Part of a small language model's weights.
Size: width 256, MLP 1024 ReLU, 12.4M parameters.
Architecture: RMSNorm before each block, learned positions, biases, tied embeddings.
Training: a variant of SOAP for these matrices, 374M tokens, 5710 steps.
Each number is 500 + 25 x the weight over its row's rms, rounded and kept within 0 to 999. Layers, rows and columns count from 0. Numbers have three digits each. The size before them is the row's rms in percent of the matrix's.

# up: layer 9 MLP up, 1024x256, rms 0.185, rows 481-533, columns 128-255
# down: layer 9 MLP down (transposed), 1024x256, rms 0.257, rows 481-532, columns 128-255
up481 100:491476484459495497569521508496480526473492500485505475435469507469520489485497481482481478466522519468517465502502504506515479486479512498513508533491454500495451536504469531468498524507507476479481449491494491524492508534511437532526521505501512503522537550548493462509507522531478522519496508492499432516524479553505506492499476506473454523520474525467472480497531520501513475470495
down481 100:515467478527510501477485499486515499507497506508507477513480483526572500529512507493514457492519494510507516494500485514523479480500489480482495536510526483387573510495511497497533476481511523516482507531481502522518494481474497487478542497501503528511503478523445527446513539461485464524547490481497520484526483478486491488508506517507463495483535457499492510503482525517491501489515
up482 108:491467436528490482483533530579492503504457505505505499496510514544534470476505503500564498467446501484452511449514517436505503484472524502472474507452451506483511520470497486511487545446501481513476508510487515514503490504493520532476503508510483536531435528468523492459493487522523523502489470485500511458523497475503501479547516494456510511522497507501494509524487518513512493516474
down482 102:485483526488460483477504487457534524513492501512474535508486487489494504548530528510497489491488475548512482457504466552484500484504484503487530549505508506518471516489495496509520502562496522472504506497491494484484543517461530523517531480522469493518532495450514483546485509526474537501502497540493513533505525527520496461500500505465526486497500472503538463472469512459511516480517
up483 091:524469488487479549527562511477490512511539514489495523517503465543538490525533504518476538518514497476462498523478534490495485497524501459478532514517520496469491475486492473554497489502461500463537489469495468496490523518491527494484502500551560508469490461512472477520467501529505446511518494519522544501496508504466513524461502492496523495519486501519494533471509506521464498517508
down483 089:515504456487467496496560516507467487537512496467522482499509514479534451492520496500518510488513495459484492504521539500516533485473493486475545507514542492542525502511472515490492527505480495463457492488480508453494525533516499497488491487522507537503525487575492517503501514510493540544511529500542535521544523511485494453475480502575506495525477525504496524469494491479503457465442
up484 092:517511535484493521489517457472505523512533507469519505463498510512517472500485481490543571503472509504543544522528526454512534496429508511480521502485480505507505496511501499512505536459469507482513484472483501472520471486517546539473513495474542469490479495483534454504493509522447536458493500515506449508491514512511520517467469508532518560525500496465464507502557476541517504490501
down484 089:486511527491514526509472533522466500491510483473488520514478524489494483520474458522453505483512467485477437521463512490493509458528461529492441507485480524518448473490512540525525473522511507538472504493497527508524474534466475450496492477526460515466519445516501505518518549507538512485500515469513499471479546510468510532481499478471518519481493536500531476488528466537515533502469
up485 097:522511530485538536488492532504509468438495539477461514459482458546465490510503528493498477490475492511478493477518525505526503474507534484493512473514515527498475506486491526515510540505486504485527485456515495475500502531545481564463475531449522509516492517459489521511492490490498515491548508491506445476517522508501449537506506503497490459486484475515497517484487469472492488504513
down485 092:495500526483513502533534517501503508541495493478495521486498435523492537518515456541512497488523465520487533524493511506459499486516490498501506544478538531512565491493500476536530505488533498519487486480510486467533494496461515499504535458495477501468518531501509490490467507535501491493517476532544501508468529506474532525441514473512494523507486511483522533500472515509525487492502
up486 103:514531516503513502499542554541509494487469484513467456557482469506475473482496488463499519457541521506502519516527535549515507472461465495484514496491511520528496497459504526506507472471527516479488494485490466506546512497539483482491482502504465493442490521476534511496539544451535480523533516498511540454506497505474494515506466488484521494478510499515475520545516489462475473514504
down486 100:512503507512531476485480503479459487491478551454454548469494499482523469482514462504482530464473481483439467515475490515537558484471506499555467474549516507473504507491504476520481501512507552508503484447492527461511514510514475559487518533500506491491502496473498485538523504500457500526465494520464499521495534487520493489515525494513499489471488546490476483461481515527501456550491
up487 122:505499503473514501524473430552479500479508511426500509484509495471514524531493494518503478536462482525502487514528468469498466504485512531490498532477531452499485507504482503515499534480464527505536472514521472469487499462551505462524503500465512521518491523524532471446483463510473488504536530478485531473494488524504522474498526459518491501477533467536530512466526489550467529516485
down487 111:534491499517474519509549477503524521481506499473486461558484463487514522472482495470473498517470500494494498492476504513522497495456547484467491465484480498509540489502509482492514513506485538565530459490522504478483522482480482470548487463509493471508508477530563470479490487489509496528519524474475523493474489455487516494515487485519508497466532487474491518536479524462531527520485
up488 100:477509501522489519455500543528526497477508524468478478510494515515518507457523504508485511479509498532511517509474517484461486495577539455539481503485510478508480461469501504502506519476500513498504523531515495506515458479460477470446483496463484479499461521473539534537475504494505473509500468540533468463542538467517512518505508509523520511517507525495478529447487543490526520466480
down488 094:540523501505494500500468466520479495459513481492489525487534475520563502499461541455493518498524558452485512511507490487528513469471482539474496505552510514511492478485489525498500487537478506495507493467503533511481493513551501489498468469469512507455513484473514518516532480515495515522534479479519531501489499478475565484513513502541479507480509515488498494475542462484493465534499
up489 094:457534489468502556538467526510510535481498515483484514535534492483524491423518466526523508494529557503518444483500496524473492481496516537499509499513483515519492488499497517501534480520455472478478474546500517507513531460481535491475469523497502528465475483482477483507498512488530515475524491455524519530552501480505542520538484505558500469497469469510520506489547496499479567490463
down489 086:543483518514513485463494499510533475530498548508495507461490496540509485539447527475490521551507521503542533568484527495545479560515457510514496500469489466520495507487502484490478492482544503477498501494535530528531461510473484560506498497469492487497507479495514505482501535504481476538504525479512492495502494477508476440469458449499498529499534483506500483495504506470523478523502
up490 089:529458487535535508482520517514494478492497502465498535519499493543499478524490521512513499477525495498510508514524516500493514510482462506508561520536479512506491497498457539484512518518476546532476521520483493470509498538513557532503502545481476477490499475507504479503505460501514484512527490476533471503433518540510479506532532484493513521522503499487505501477508471520499499514478
down490 094:478502480493457523497526536513452479499531489535541511476507526550535520510475485439487495490531481505543507501514512476515471517500488488478500504492476501500534508523501520541450516500481519508498506483487513480525486504459519540472469487504496501504490481545463480470498458464494537481498534546520508486507482511524517496534503478514500527514537459450514505484515530558445505485488
up491 092:484484490457426464498514468481482505475483527523528458497516481506514459488460522480483496488509493520494474514544483452530489526507499517518451536494482465479502497480493497465447506522502487518500510527548485508501484510523504491510500486518506515536477476509535512471511469498520505466506520502494491522488525494515433467490505528511515503529506462495501535439460517469533499501455
down491 105:523536538492518562481517499510540491493512510555483488507506516510530539533527489496509465536516469498515523538473508473492534503498507457494512516527526505451476466486510484515482529480526557525490473502468454466491494528521539513473461486541487478512463546518485464525481496474480500501520501501485516508508524513496474512495527451459494545539512474551495497501534465506467485505539
up492 100:475522571505485500499526513493493543465526501491490494475498506458491552500534490483490484498525501506508516488508480545503504499500518484500509446494495460502530510507473499477500511541472469546482460509477517528537464454478533459497486509483508482539500506532494512499508500499482523516544491529548485511431487461513510506512510529516461507506511478478473484476516494500550504498506
down492 113:491494488533499465532518484493499463540511491518526493520523528472528460483501523494527493481518496528469505508510480541513501445530493541472525548535513532504479489463477534457527489478475481492503531496495529485515484489537478485552547518484530491478510487525492506457482499496432522509496543505472497487491491530516480481477539462554503519479499539544540500498498450526538477491506
up493 096:494511491448492536457479480488479496510494513492521489494543496518476494488517507513472515479458497525503521518501534464513524474506488431493500519469513548535494504532521492497492543516531500502483504500519504486515545461523491539551514530504486469478488523476525484485489502529499530480467514497477495548500485479520453459500484506530548498494478511538509519505476484475468493488514
down493 101:505533485524523464449493497507493502507561487481480516485454543466491463496500509496520457492504497458518513478499513470534506545491505523493491434489495492515485496510484508520515536504453555478570531421507534529484546474490497475479505468493530539517520478476514506508531514457465462474511498459471485473479491465555498510482512501527492472510503515494481512510568488549497482494517
up494 102:500523502484477459534546495494484512510501487488547508484485485561520494487522557525447481487527502472513496473534475534469489470490467467550533521508455511481498498461512519549505486510553485505531536468505498489501535505488473483500462494531526523457527517481531504478491525473452499523475491477488504517487477538509527510527485518506515481470533557511476559445543500520532513468506
down494 101:445477493480487426496522531497503541515481505444468502483497561503507527504479500507508523490487493515539519478497436514510526532521438516478498478498509525482490484509470487466490537507490487510512466533481512482506487478522511499494529512470482466515510519511497488471524507512529517535516503527500510478488461459494515452484504502481525477501505477518590470476472446460497514533480
up495 094:488520505512520454513525529478481511523498537517511502467491557487499499482468492470481490510495515466437575489490515495519490466514496475509517502509485493504497509498524490446559496557462495469494465474505516509479500541557483480451526529499482488454532511524521514514522516477516516518517515484501488489528508522480487485533501519523509472498480509463534546476518568518472492543496
down495 097:530542467494513481489531438563498503442502481451487509483499517482515506505477493504495528494508476475509489520519486485474459541507484509483490481515460484523470516535483476495511511476550491522470509562539495514495490519529484515482495517481465509496494494488472503521494470542477502497489469514506501508473497468515488451497488499459486497525496535540520507494471516538506540498498
up496 098:507519536501484474522531519497539456506516542538478493469505483461492517543471477511535485494455570519501519480489510477506536531491483498484536532491509464530506490498498536511467494522519477478476461479541540486515491522494503527485493497471548492523516498476486516522428525493467531477494505497487523515497519507520510532530518521526467487511534479451491487524502499537435460480517
down496 099:509469478469500525495497497506464456497514514522520510495493494533465469533504509458493521461485528559513472488521525561513498504527487497525508502551518498520524511468512457514513502516487497442528512510484469513473484494461542477509518507516448503510516477539480491486499485519522453481483573541467484537497529483508496480501487514504529508472463536539538491480515552500497514501508
up497 101:531491457513497466530499510529537518557509570479482510462502480506487454580506492494471503529469519490499531521517512460509503497513441474508487543552462505524469475519495514518456450528459525492488536490466509471497514497467488506520472476520548515497514503483486520499471453496487509496490472495527488523535487497482513521518475488523457496545511524499484459482509514540512558494501
down497 101:518520493497480506461513512509489498476500486517535474496548503493504505504459467515530478477452457467486516464540492446474519487498521459528486474486464491482521491518503525511504483498516471493472480492562494508465501528495480512514523479471468522499500490487479459532505502501471528452499456497513496449477518512520512538509495494479501463495527506543502532534513494499546495524513
up498 103:469507465467517464490546481527491495512439464497544518518544517538526550505507540498510500518516491483525515522497498516502531492488526547488495466465503506468501488534519484518512492555498522478488474474522505492468524565557502524538486473519539490483426518520497502475513483511485516477491550489529503496492463496520470525489489495516477500535536470509491510449512521479536487480458
down498 107:482492497520543484523510495472519510525475474509543511521527458482468485495465529487489518505537472515528473535482494525485464536474512506514565529532483523463503517491496497493539490511494484510524494472476477525507500502535473501512523526502538526505444462464478509464497502483449519523485503541430519498498475524518533501493497503514459512495474450508515491504488510474508514497489
up499 101:512527500503536518544501553490494461487459513467497493516520496508488539517474465509456492460528479482538496452513505536455515507503496466473514463491506516462516490454495458523462563501506505501491556518541528561502519490513500506527507504504508480509501507521464464473505430475490527501489480498491484503517486481506463503507494511510473520537477519509489503529486499464455494501478
down499 100:478497520517466494493488541476469453473452530478526520520524505508468500472486471499514505518524487493475514462536508485529508477423479525532510470530496493490485517490472543446515485495456522513511503497475500517511536534489528501517488492463504460491494477475525490483507500513497490484525526509535572503518462484483521507500518539496470499469540484489501495483525522488491510533511
up500 096:499475474480491491541492552526544516518508538505462536465528473487526481482526456539514475507480519476485482475486498543480472489471520476523494494500483448492499473492516517523500508500542492498506471480486526546498515525520489531494542491502540503489504503490518502482523511552506492492452500497520513469510503465515491503513484491496474525499502505512550470488524503494559503546458
down500 101:469507519479421516513521530492536546522496531530439506479513478556502483513468491493520462535530527507464477530506518531549469562465522459511470497504483481476562527537514490531492499507534504512476521471490488498493535497475515533484521501459505508504511515499467489520466481521490455515457551526477509539474496475500471515492486517481522463492508514448530530530476510464530473510525
up501 110:506488519492519517521483502481504449487505493531468503494524484505469486553530484486509486491482456492473500482523551467470514539527500513567503488463450488498492565495467515485488483511472498489520502467485456577504476517526463473522499531503519512522505466499472485503448499514531504482519492516488453483523478506489514504430524521524484542544491502540493528506513531547523490521536
down501 107:470443493501501524495475480490483528524527484485518461499476453502493536501496495467481497546519488512515533457491494473523516562469503490522513457506525534534492545494531510455488491486505507539512474489490488487455537458501476495518504487522515499491490475524514452538472472508534466502505529502523500504520506490502535529491498527529538503511477518555488484507495500480474498482504
up502 099:507521523510504514465467526485513564499481469508487509484514495464495514504542510514497506474504452507479494482503466527547494545521518492489477455523464480546496510496498513540469501497540525507483530478486549547533503487502443521495440480511512495483530446484508521491517477465495506547520502502504507515518500507539483524530563487494476524489499491532484488545494493519449478538488
down502 095:493514471501512437502499511491540496542461466548518495506536490519529506459520500573470469489477513498448462501513473548503486512538529482473496485517518442485480470492514512507502476507505473528553497498522499497513519586516520515537483489517497510476466477506513483500543515526539505495473543493502525534489491535522528509549499508456490591474469542491503532485487482508542497501500
up503 089:499522528488483526525532514503509491473494536497490504543534492514486486493512505511491535513462481510512505476501507501484500502533460468506484484522510491500545501540483487527533516510464476518510492512502436445507520540509470506521504514511527505515489493538457490524501523458495509504517521497512528529474495500509504453496498526507501507469473534433482565526486489574507548507501
down503 092:515501502509516486483490469488473517521513498427494505481512500460491491466512507501501494538546522536483547542530469483487493518496487479496493501498536473486479498456507510503479520512504482555507461537483588524460511491550535509487465506499475520500457484488458523515506479486521479534505502520530510506485492462529555481494493481544490495535478496510506507482499493495476502528509
up504 095:484486484507504497496494538476522484481496507506498528470512527515489490496450514495483518498562511540559500494516510525496472538523534528499498486507494468529537532472488498495470535473484463461513485526511486505519505486485494506492493509514539537457483519474571470499425515477468470469481474465455486483513507530510586511534471487507533483476476559514497546503502508525469527510516
down504 089:490505467447501529507501500489495507513476458480456516539455521498470523500453514494503526490509474493470520456496483464495495535502487531505504498535466490490487491463483508487532448524470483458489501488506504504513507492494540493529499522482498500510564439469492517507561494470487520508490518529545470501525553514504498543555497490524459488527506473503528486511491507491522561454489
up505 104:503513521493518500500517517505490507497476482512523489489514535525492490488467461450533555507468504523459496524494499473514480532525489531529537554516473539514472470482483505559530514511481518503480520490516553526456482505505499485517482526501527467462458509454478514493443517439537487506451503479510502528473468502479497477503506469525552504487496479547554504505506524482521496508524
down505 098:535471553489476483504518474506460466490500475482543528491525521546498488499482540501506512511535529516460490505529484514512467535543503520495514490480505508480490499519462529548507543490487543503518478507508475517475483477531519487479513463537491479480472495501581534490500513539510510566493470473482508522521505520456514463500480495456480533505531499467540476490531471517499512494466
up506 100:476488502524458487507469504528512483491513488498479512501562490523539510520493453500483511545516523502514519476480521485492531460503466488518477499505471498472517446484496475521487504500502581492546484522489526481506492489504515528551540506503480498511505501519540553501508531500548504491489508551526441520509490518502490481472499466496473505475522508484533508481487491505490479496500
down506 096:497524501463494506527496515535498491497462537506491504509504528471493450545511512511510497500457534454474516466520500504486534487461552538538542485544492474472449507535550490553487490486536493542485519485491521491511481522513476477493559528518484557500510522436535533493531522485531472551470463466479524488517488530483501511480507493509513497509503495539509503447487510549534505497488
up507 102:507522481517488505482482478486486506550478505485539496487461491499520486494469490486489511524487534524428515483480530494516484575432538524457519485547496495504505502476499502502491522537502473478554540503485494537534526486505512500484490543522491479498491475505466501521509515556527520500442486507481476472512484535520511500501515501513478509508572506509492468516500460505512455506534
down507 107:471514484517455484449536511498444495542449459488467470486493502480524476466471474527497498551493488538564475512527544501510504493454502498505480510483485487530506491504501520489462484534511457490488477508513501544459531520506503512487511451506460454493505515502510487486483508508540521497492499475526492516504471446483494467504479488535498479519492547504531479497494508525490493531529
up508 097:493513474500519506461511510524460499549510479555532493491533476473486480535477495497470481484524449491489515471512488522506479478487493476466513499507517530528525507508531466502454480528510484465488528479530464463533515487502461494480523518507542547499486508506490495491512498486506545473503525530471487479557478441478495510507519483492514494515516463519533476485490513508503488542504
down508 097:520471440491504494496535494526474520532466467496493495480472524465472568516520505504506502515462498501492522475512514503520492529559496461492503490509514498515509498476524487517471484491464494509521521527492482496503490471553535525514475497499493490515554485474495557498503467465516521497455518547481465513509464474487491490528473564514505511473475535505472464484458503522492489515464
up509 096:508511500526520522475485531496479497530485499495509493504486474505433514519486513500520488511469443482518475518511495502483524522487514502563487491528548537551515497508449501529471499446487520488533498479525539544484475560493462509509499497528500479498492474526491483496510536500486486485569485516517478525512493482519500524561469526501505504490509475531481547455514426511519526502519
down509 101:497463519515473556524507494512508541488520499504513519468520509534509513482512499468482481506493530497507513499485475495500503558571504483455478527514488484435469469494525482489473488519518490495511525504504495541469485483471503500480477537495495479541471513470521492516467465525511504501495496476497474504500501509491509485499511542544515536486432505461508529491500480480484557464473
up510 092:523489507530517470511518485494480478513484484514507470471494523471477527534500510513460474523501543503503511472530481504538469487527537524475516527524501464536471496487509441545539532486499522511490530522520474528461459468508466517480464514495490472465482534464523470501490502485513473499490514470507469510537499490502483514513487498475520508479536475488486458480524492527515510496457
down510 094:488497481474509505500461549509518549468519525507500528508531481497540489451488501500512498456498441497450474490478541522483533478505493460496486488516500535491540482507487507446497493515496494507511468487493482468498532562505490489482497482500462502515503521513493533504480454527509509461525540472495495516489515516473482520506539481537480540507478520520516542493473500452501469480507
up511 105:485511468513527517515504530506478512519481487516462544504498471468463485551491557490515531504514500494510472492499510504464514545492554544517467492527489492493546493489515507534518476496492466474484513469508516492539498517516499463457521506515476513514507467473515504503478474516483497479491530497475494491533493495521514492488454485536507493506466497481521491520501476503544525501510
down511 098:449520495498525484495509497505520487472494480503487507496511502475598492487494496513493473506504474527473490499496454505484475483507532513509504494477430522502450522504535476488518499533471510479486500497506488488457481459497451511481485513466529490510487535537511481473478495526477499525511522519479496453520478471480534479493507478490472504535484516513467495516494462499488496508497
up512 095:468499495504512476524475521516489504434489498515531498460514514524506515528512525506493443475555511489457505497496574492500475455482485483497527512525491478527517470504546495503508475477546497511460487498526534478560450490467498542462469509531507478486495512519507464491503504498518475481525489495521517500510485515524514518497441489444494503542531506495486534502527503482496518467549
down512 090:458488492518504524515511484492525492506528531505485486514531472492525481454484515507483478502496513510522511534507468515497477550531498523517533508508538499509447501497486512477494529475485445518505522536502517496477518507510536493480461497500471494487498485511508504478484493546489454479500514510507457514521506481496512503473503511488512479521502499526494495555543471534485467500497
up513 101:488478514504465463511506537473490499535468481495528428484497481487529496520466489493534482483470521475468470502501426549488515507499480488512480474471458466498479489489530514461468454490519483495517483532475494558496498512474509483515488512478520508525413502523510507469489538479469538470472490478500516510479476527507483485483466524498508506470504496507561518519506455461467538481487
down513 099:522513489530500478505482457506496493548526505483461516507531455517468533432536517480518502502521489458466483499488496483502492467488485484492482532520485515543506466521508456505459516488503550471520505462495513469510490498488524516509511487514472504485531510499531501498457496557523518474486516495508466551504489524529502495525509511504491501504503536491527490475556508515493461491542
up514 098:529505512475501511498496513483516497510513474486522519470514526505499518501526513479474543493507513446480472512549486495514486514533511503535525423476513478518504468486495489523515494491463482539487510523514526523509491527473499466481484482489460538497519472507459495478470428497462494526495518471545479491524499494496524460463509515515477515538525467459517462485502463516477489472562
down514 090:475484479477498500469490473504445511525505476538515493526503521510471444484522515502506459481512554538525483499485476517465453513496498482571521478464510519495489537510467511498518523477546476496489559472473463541507491497512489546505494476477549470451505519452516469532507492540473506545466437485483524490491476475505518506516456455490492473513502473492510475470482514529520464489502
up515 100:487477478495507490496521492476521521468509498503505490486490486485498501455481483539536531470490490497548493479466506550496457561508490490518479494550480496500495531529485482488492484475463506539527481463555502513530502499503474491519454461498494486498468500488495548431479489459512509480475521459515507491496474443578490485507511496526476447487504515458523550496462512506477474504457
down515 098:530515479498496479471454515488486465521460507540464489498518504483478522496527588507463491522482488506502495504482509556530485497519487517481491504463506498499542489476525455525518502497509486498503526522533547484506519479514487537471466474532528492482513500515486538534528532525512523525487523522494508509533502532492548482523500430479486541533484504520471496522530497532539502492524
up516 104:487503521491524520509511521471528495474459526504533520524495526463496491442440494489533478484499467482515486512505476547466512537496511490493495491507499482523497484509529513490527462474493430515486498471465498511507509477540485504491516492489508470506498514549558535485512457507504492466467492512471528472504497479545514506465518459520488501500545502447478488488483540504482496479520
down516 105:468463544468478523494503462581507493499470468485531495479538531479485546522531510481470495551486522488489486512477502514508499481510472537486549557474491507541516521506504508479498499515527527513526462491454468519475470499498515480468472443459535503461522502501556513493512505524504497473502447534476468455466517498482473525473527461508509467536505503500505508484516509477457497492518
up517 095:524491515491544530485510497520529546483492512485466482461481496570478477549546447476499495536477469500500495462511512485521525543525538514519504564514454449520477451490502504522513510507519510528451511511498509525507503494502502516485464466520507462470479488516511504520531519474513508493495487456526479487509478529523498487508546508506504516490518485511469490485543518492518525511509
down517 098:522519503480514481503476500507485511499463525487491482484504477530524457537531480507522520539509491483505517506509487493498528498499512465481501525505501464516534530505477535531497530487517514467523516542442479532445512475509477529485472524492470471504541466511512502506513509480476504461498496478505518528526514446520483519513550470475473508513466495501488490496469501471542501474523
up518 105:499536517456506480495485528515521478521478461518511480505516443505513446545511521536510474539510509522474466474506478505529516511473472487509525441476523475554461509547500516463472566522540539531534476512482513495471539497488517475456484545508536532490530484509467491509489449494504462530509476517541506469496474507478484486518520509490493463487505480522495470468499523473515529476527
down518 105:564489509494519513509493504525496536473498491533547485505465501517496509523492514504533497492559508516483418549521478490435485491452538478471462469533509486490504490514509514549497530493508489490524479474531497466493482507480507507476502512518528531496483505497522510494497463504489506540486492499519513529470535474484511529493512525476461538527493502521492490471452503489469546511485
up519 090:516550487481461497481544461495496449545480488520503502478517532526523507500525498442507501475483462469503519500505547513450482493491512503473467449510499448518482489533470503517518523520472456484465500489486483456525505500587505473526480518479513459520522537515495545545526476515515515512480529498500502463530489505538503533519514527506481500483546492527453500502513494505520489470505
down519 085:543472517512525486507507526458493480508514548516488482521514498520492537462445548457494448552482513506530471525497485485554464463486476493519476512536500544473496530469515511525515483482489501552512538506503481552491493498487490513502510534479480498510553509501515489480500469500441497486530490527524515518500526488507505490515459483488545508481453499487497471502477481525432474521488
up520 098:501506499514480495499461515544503490482555513497457542492520479517458523487529499478520504446511493536522498484546480500499500445506499536488496536530481495542454525524477471477536518496531533541448483516498547466515510468495526499517527496503490503501499498494498480483521485490538515515485502513461497537502508474489500471492491503498507522543542508468514483515533503503471480496491
down520 085:524517484489501440517506504487498503558465464479528451522521496484495487471514484515534524524473514506466493476467528494499532475480484510466549505505490504502543502532498466480479533518482512493471496496485533482479469537512493446513468489475513455512482496521496529553504543488534444489487495459507456518464511514496529518467492494504521475454491477481492473504521496476500502471493
up521 110:473487496521478519483482495531508470461451490565508536498464549511507491486544501483525544434502502457478526483520495468451467440494483504475584483462499525493497491502484478523479529471491526512511502567436515517452461504517512532479460471508470512495502493503485523481528487527489509500535513495463480528526454471540448492501501513502545516478529479495488491520512485517503499504506
down521 116:495511471473506493506470469496497563510463523535518462512437507517518483508514501531506492466468506502499478525550499487514518528488471475517518461494481500484466493484488538513488460447498504508512477511495515494526531517464483516532540511510510493530506501543526482500537472527474538515499523502515508484498470474453531512508489489529480525476542528519494517520459508512517458491507
up522 104:486519493485490450518548503516523527486490509497470515484542512523478541534514523482527480468513506506516499494481521469519528547440531511502501466436509467447517496509520497482463538525490507490481521521537486509562505507513462510476502521485480478475546518514508504499507497463488510525446533489533476484545469488508475485505541548527485477518522505520475509475469548489509508514510
down522 106:519512525447490491509540537522491484523503437510514493476495518488477497521506500514511487492495519517460481475504470497529516517470508519500519498529473462562489487513504477513486508511519530521503554526512503457540530518504505493484497518513484513545535508540483486509516464490491474523465502484539550484511537493498523487472512493517437494532489494482539523539555520476468532486486
up523 096:532527497517502465527504465461514505474485484529512470478475492496478474521498494526505526520469508506509483526529523532469456520482504516502504518505491548500513485487548474541502498535508484482506528487478478481510505522529477515476500523502510450531513490431461514523418478500492531529514484503537526508492509515507527446462495504486575475477492533499560511463505533496505496454491
down523 098:509521497513518501470519509499458482523460513488503492500519466503493508538466480487517508532500502506524501506494489506520505455493513479503470494508450521473528508487512497491490445486458514476550524493471476446500518558455480459466534492516558522461478515485492461516539517540523509506456488510460489504487477493503507557514500485553497472520500492493473458498510508519513500490475
up524 115:488495490488453550525485472478531510528496498514476504516539572449516505497541492537515462494531513542535486492469507490509516501545490490480519528483482507492461557510479510551503510446516480501475479464500452496473500490447509505497513523505550529474495484512504508472525522494450526481479469536518458512484524509486510492497457493485479539491508490488504491489502496522478494504497
down524 091:480469498496531519484504461480525537497529502486502497518499521479485470550529509521489511529532497508514501531540460493477472514486528502480477522457475498493486459467492511458513521502475502487499461513511490547473462492488492508516480496514526511506492496508495467498467500547500465490530488522474554459540490516474500521516505497533527486520459519515560503453522501516506513494514
up525 097:538449499469499472505537501491498559518506476493468487509502466459486463504484503513496531515512455453487472473499458502519545509473482551511466523507538478500509490502494487516521505467470496438507501492497495500504512562485498455483497539494494496504495494529509501503508474491494503552516480462518413483485514485494483479509541499455473537501487498481530521505524507512510499482540
down525 100:492517478529485511523502517485495500535499500499488469514538504509506525474503531522520511470474534511456510537490524549501504480472550483489536490509447464483572518470505502540487511473516473521446519509498504507502486471529531497531456471491513483491468499465468487518498522506482529527507508477454474503490492496534484535500482511455487502515532501467536510502502467465476493491485
up526 092:477474494492496468516492467487509499502467499552472531523497511483493464505542525487528456529517482551473513501501525521535532508544526515478441529509481472475497492489479499492491492510510524462479466522495518487475520506526495491535517506512468506493498474489500504483461487472437502480496459499504492525562541546532492528496530511506450502512504496528499528453484500494478535559517
down526 102:525537465492557541468546521464476509504514504521485461522495517500504490533491466476507533531482503469523485463475515483476501523489493485490506448483468474488456512480444510485501520473455464474521489547534507455491510472548547464532507499520485509522492509502487517502509519488480443507508492498504504502504530477498508506560524506534498458511499535511511540482457504526525486473513
up527 103:510508501488499530496481520542501512503505438495519491550516522514501556486562521494504538508487461488494496497488527529503481489518506517503441479507485485520532483538518519565456496469504493535502540492468550488478497503474499514506543513485478525482513467524509513488512469504488499533501457455530474503503445516511472497522501509532478513527510509451438504563504453488516569456514
down527 102:481455499575495548526520453494546488506549543474502537535452491479495485450508516490479487526516489486546519495515529485460523534474444448503504564522531480484490526505476510451489481477469431492506476468558521529531514502487496476534477501528508475509495476531511480544501522501508495498495513519521574536481528493499479556488493492507473476506486485494520505469510521504484487526499
up528 101:475491465508482523501490499480508493479497516490498457514470483468492489532489497469554483476524519505503482505501531480498473473504510575497502479470455494487506485495486534503505527509472535470510496496455565479462514477505516461498514493478502519485502532518533455464516486487465493510523495490497520526498526476512537500488576528516512505515495534518502515505485440535521460509516
down528 093:518456468510460513489560489513521509466482486541506521477496553513476447512464512528505556513520478506537540564485503486483487522505504459460530504489472532501460496510511502531484499512518489530479486440488552543532492501521523504508468466522478502485492550479476523480495524532503488533533493499476503515528490517477497466514512518478481527513499468518450525514519519526536504491506
up529 114:503469474548428490505498484499498515469493436522493502487481520441482524492512459482454502495479493468485494533457508468494522498523510530445545540473499527490495539522544506525530509555499521489505470495492494504536517477504498522541439505526482537460517510502548525500508507502498514502499489488493511531460482468471495487498500508496521509495506483465511534509537493484471494515499
down529 114:541491509470510529476494502509515501456447472479483513540551479479493512497499491458529466533476490484501454464445501480561493495493482510486533528454512501462478521514494549511461563511472535533505477518482481513490499510569508500512469527511538488457507462492500509494510487532509481523503502492449493498500511553487481511505522498483531490525506517489501539553510504428475489515497
up530 104:466557524545541458500521494500499501498503502554477488511514508553496507486492530528486509496507461483477534503527513525541511451504437492469469527535532510520517500509480525503463533507505506508482531485537493529471515512514463445492470497502513506495497475480561503469493476485501507484507504505503513517511488514497486509487515521509541492490552515526476497472494496452487515502533
down530 108:459525499504520492532510478453453491488518514517454459470492501467454525479513505478468497515482515533498491495520492475504467446506473542533510480510463556512518525481445488482479507490503501434496484547516500516478529460471474557500507504562539438481506530466550526475469477533536513507483506517511477490513533499473491471475471553555519475517464484528483507495497520508531490502511
up531 100:505472501503516467518495559470525494508472509521467501468471530480482516492474490531507511493492456523530514479492520513472463496489451490512484484476457519545501490481486494489487487490508481457503449518481458523538560487509537514487502471476486514481487489525508480456538517453505520514519474455477485488511465480490499504508461442473451490497505496470506491547504507504512479452500
down531 100:471514484498524484514503497528517506503508502539526460506526487530517517484486442469508491500455515496517499525502525488492496497467495488499528518489506471513544486463549479438504525512478519492515529488467510472483499492484456508496548498460465524547505527522503530502500490498472446509529501485530506509510492525487494507500493524487500481462496534469544501487488509482528508537551
up532 110:497541482486528526532476516489520464497499479499532505507487457463464490539475459509522493438491528527527477492482515529540539482501524481523473551479475542515492541455504481515521505486522490493494459460529496465532484494513505521470491460492506495479477497485513507466475489481477522498533487504427471523508476463498527531503509477465516498529479485547534503517508500472514457483532
down532 116:493480464519523518537481509521516516493494519480511503526478518506533484460483521476502485531452512499549525493506503522521496542466474497484470560503469510465472556508453464481504558487474484498461521501527500498473521528548468509495483518500508513537472519469551519481482478505510490512513495452517502518530521463483499541499498486504506472471484515490511445468484501546520521454521
up533 097:520474539494493487480498524519465544528507461506497512539508515510523478483497513495479496538513512475477507527511525534541506554474427515534434540503550499527518502528530517530506496503510488523471527444462488488513475498512523511510474539482491544493486486538486489474518505514505526519510517477518514532531487528490502524463528488538491533459484512448513578510530528506512514533488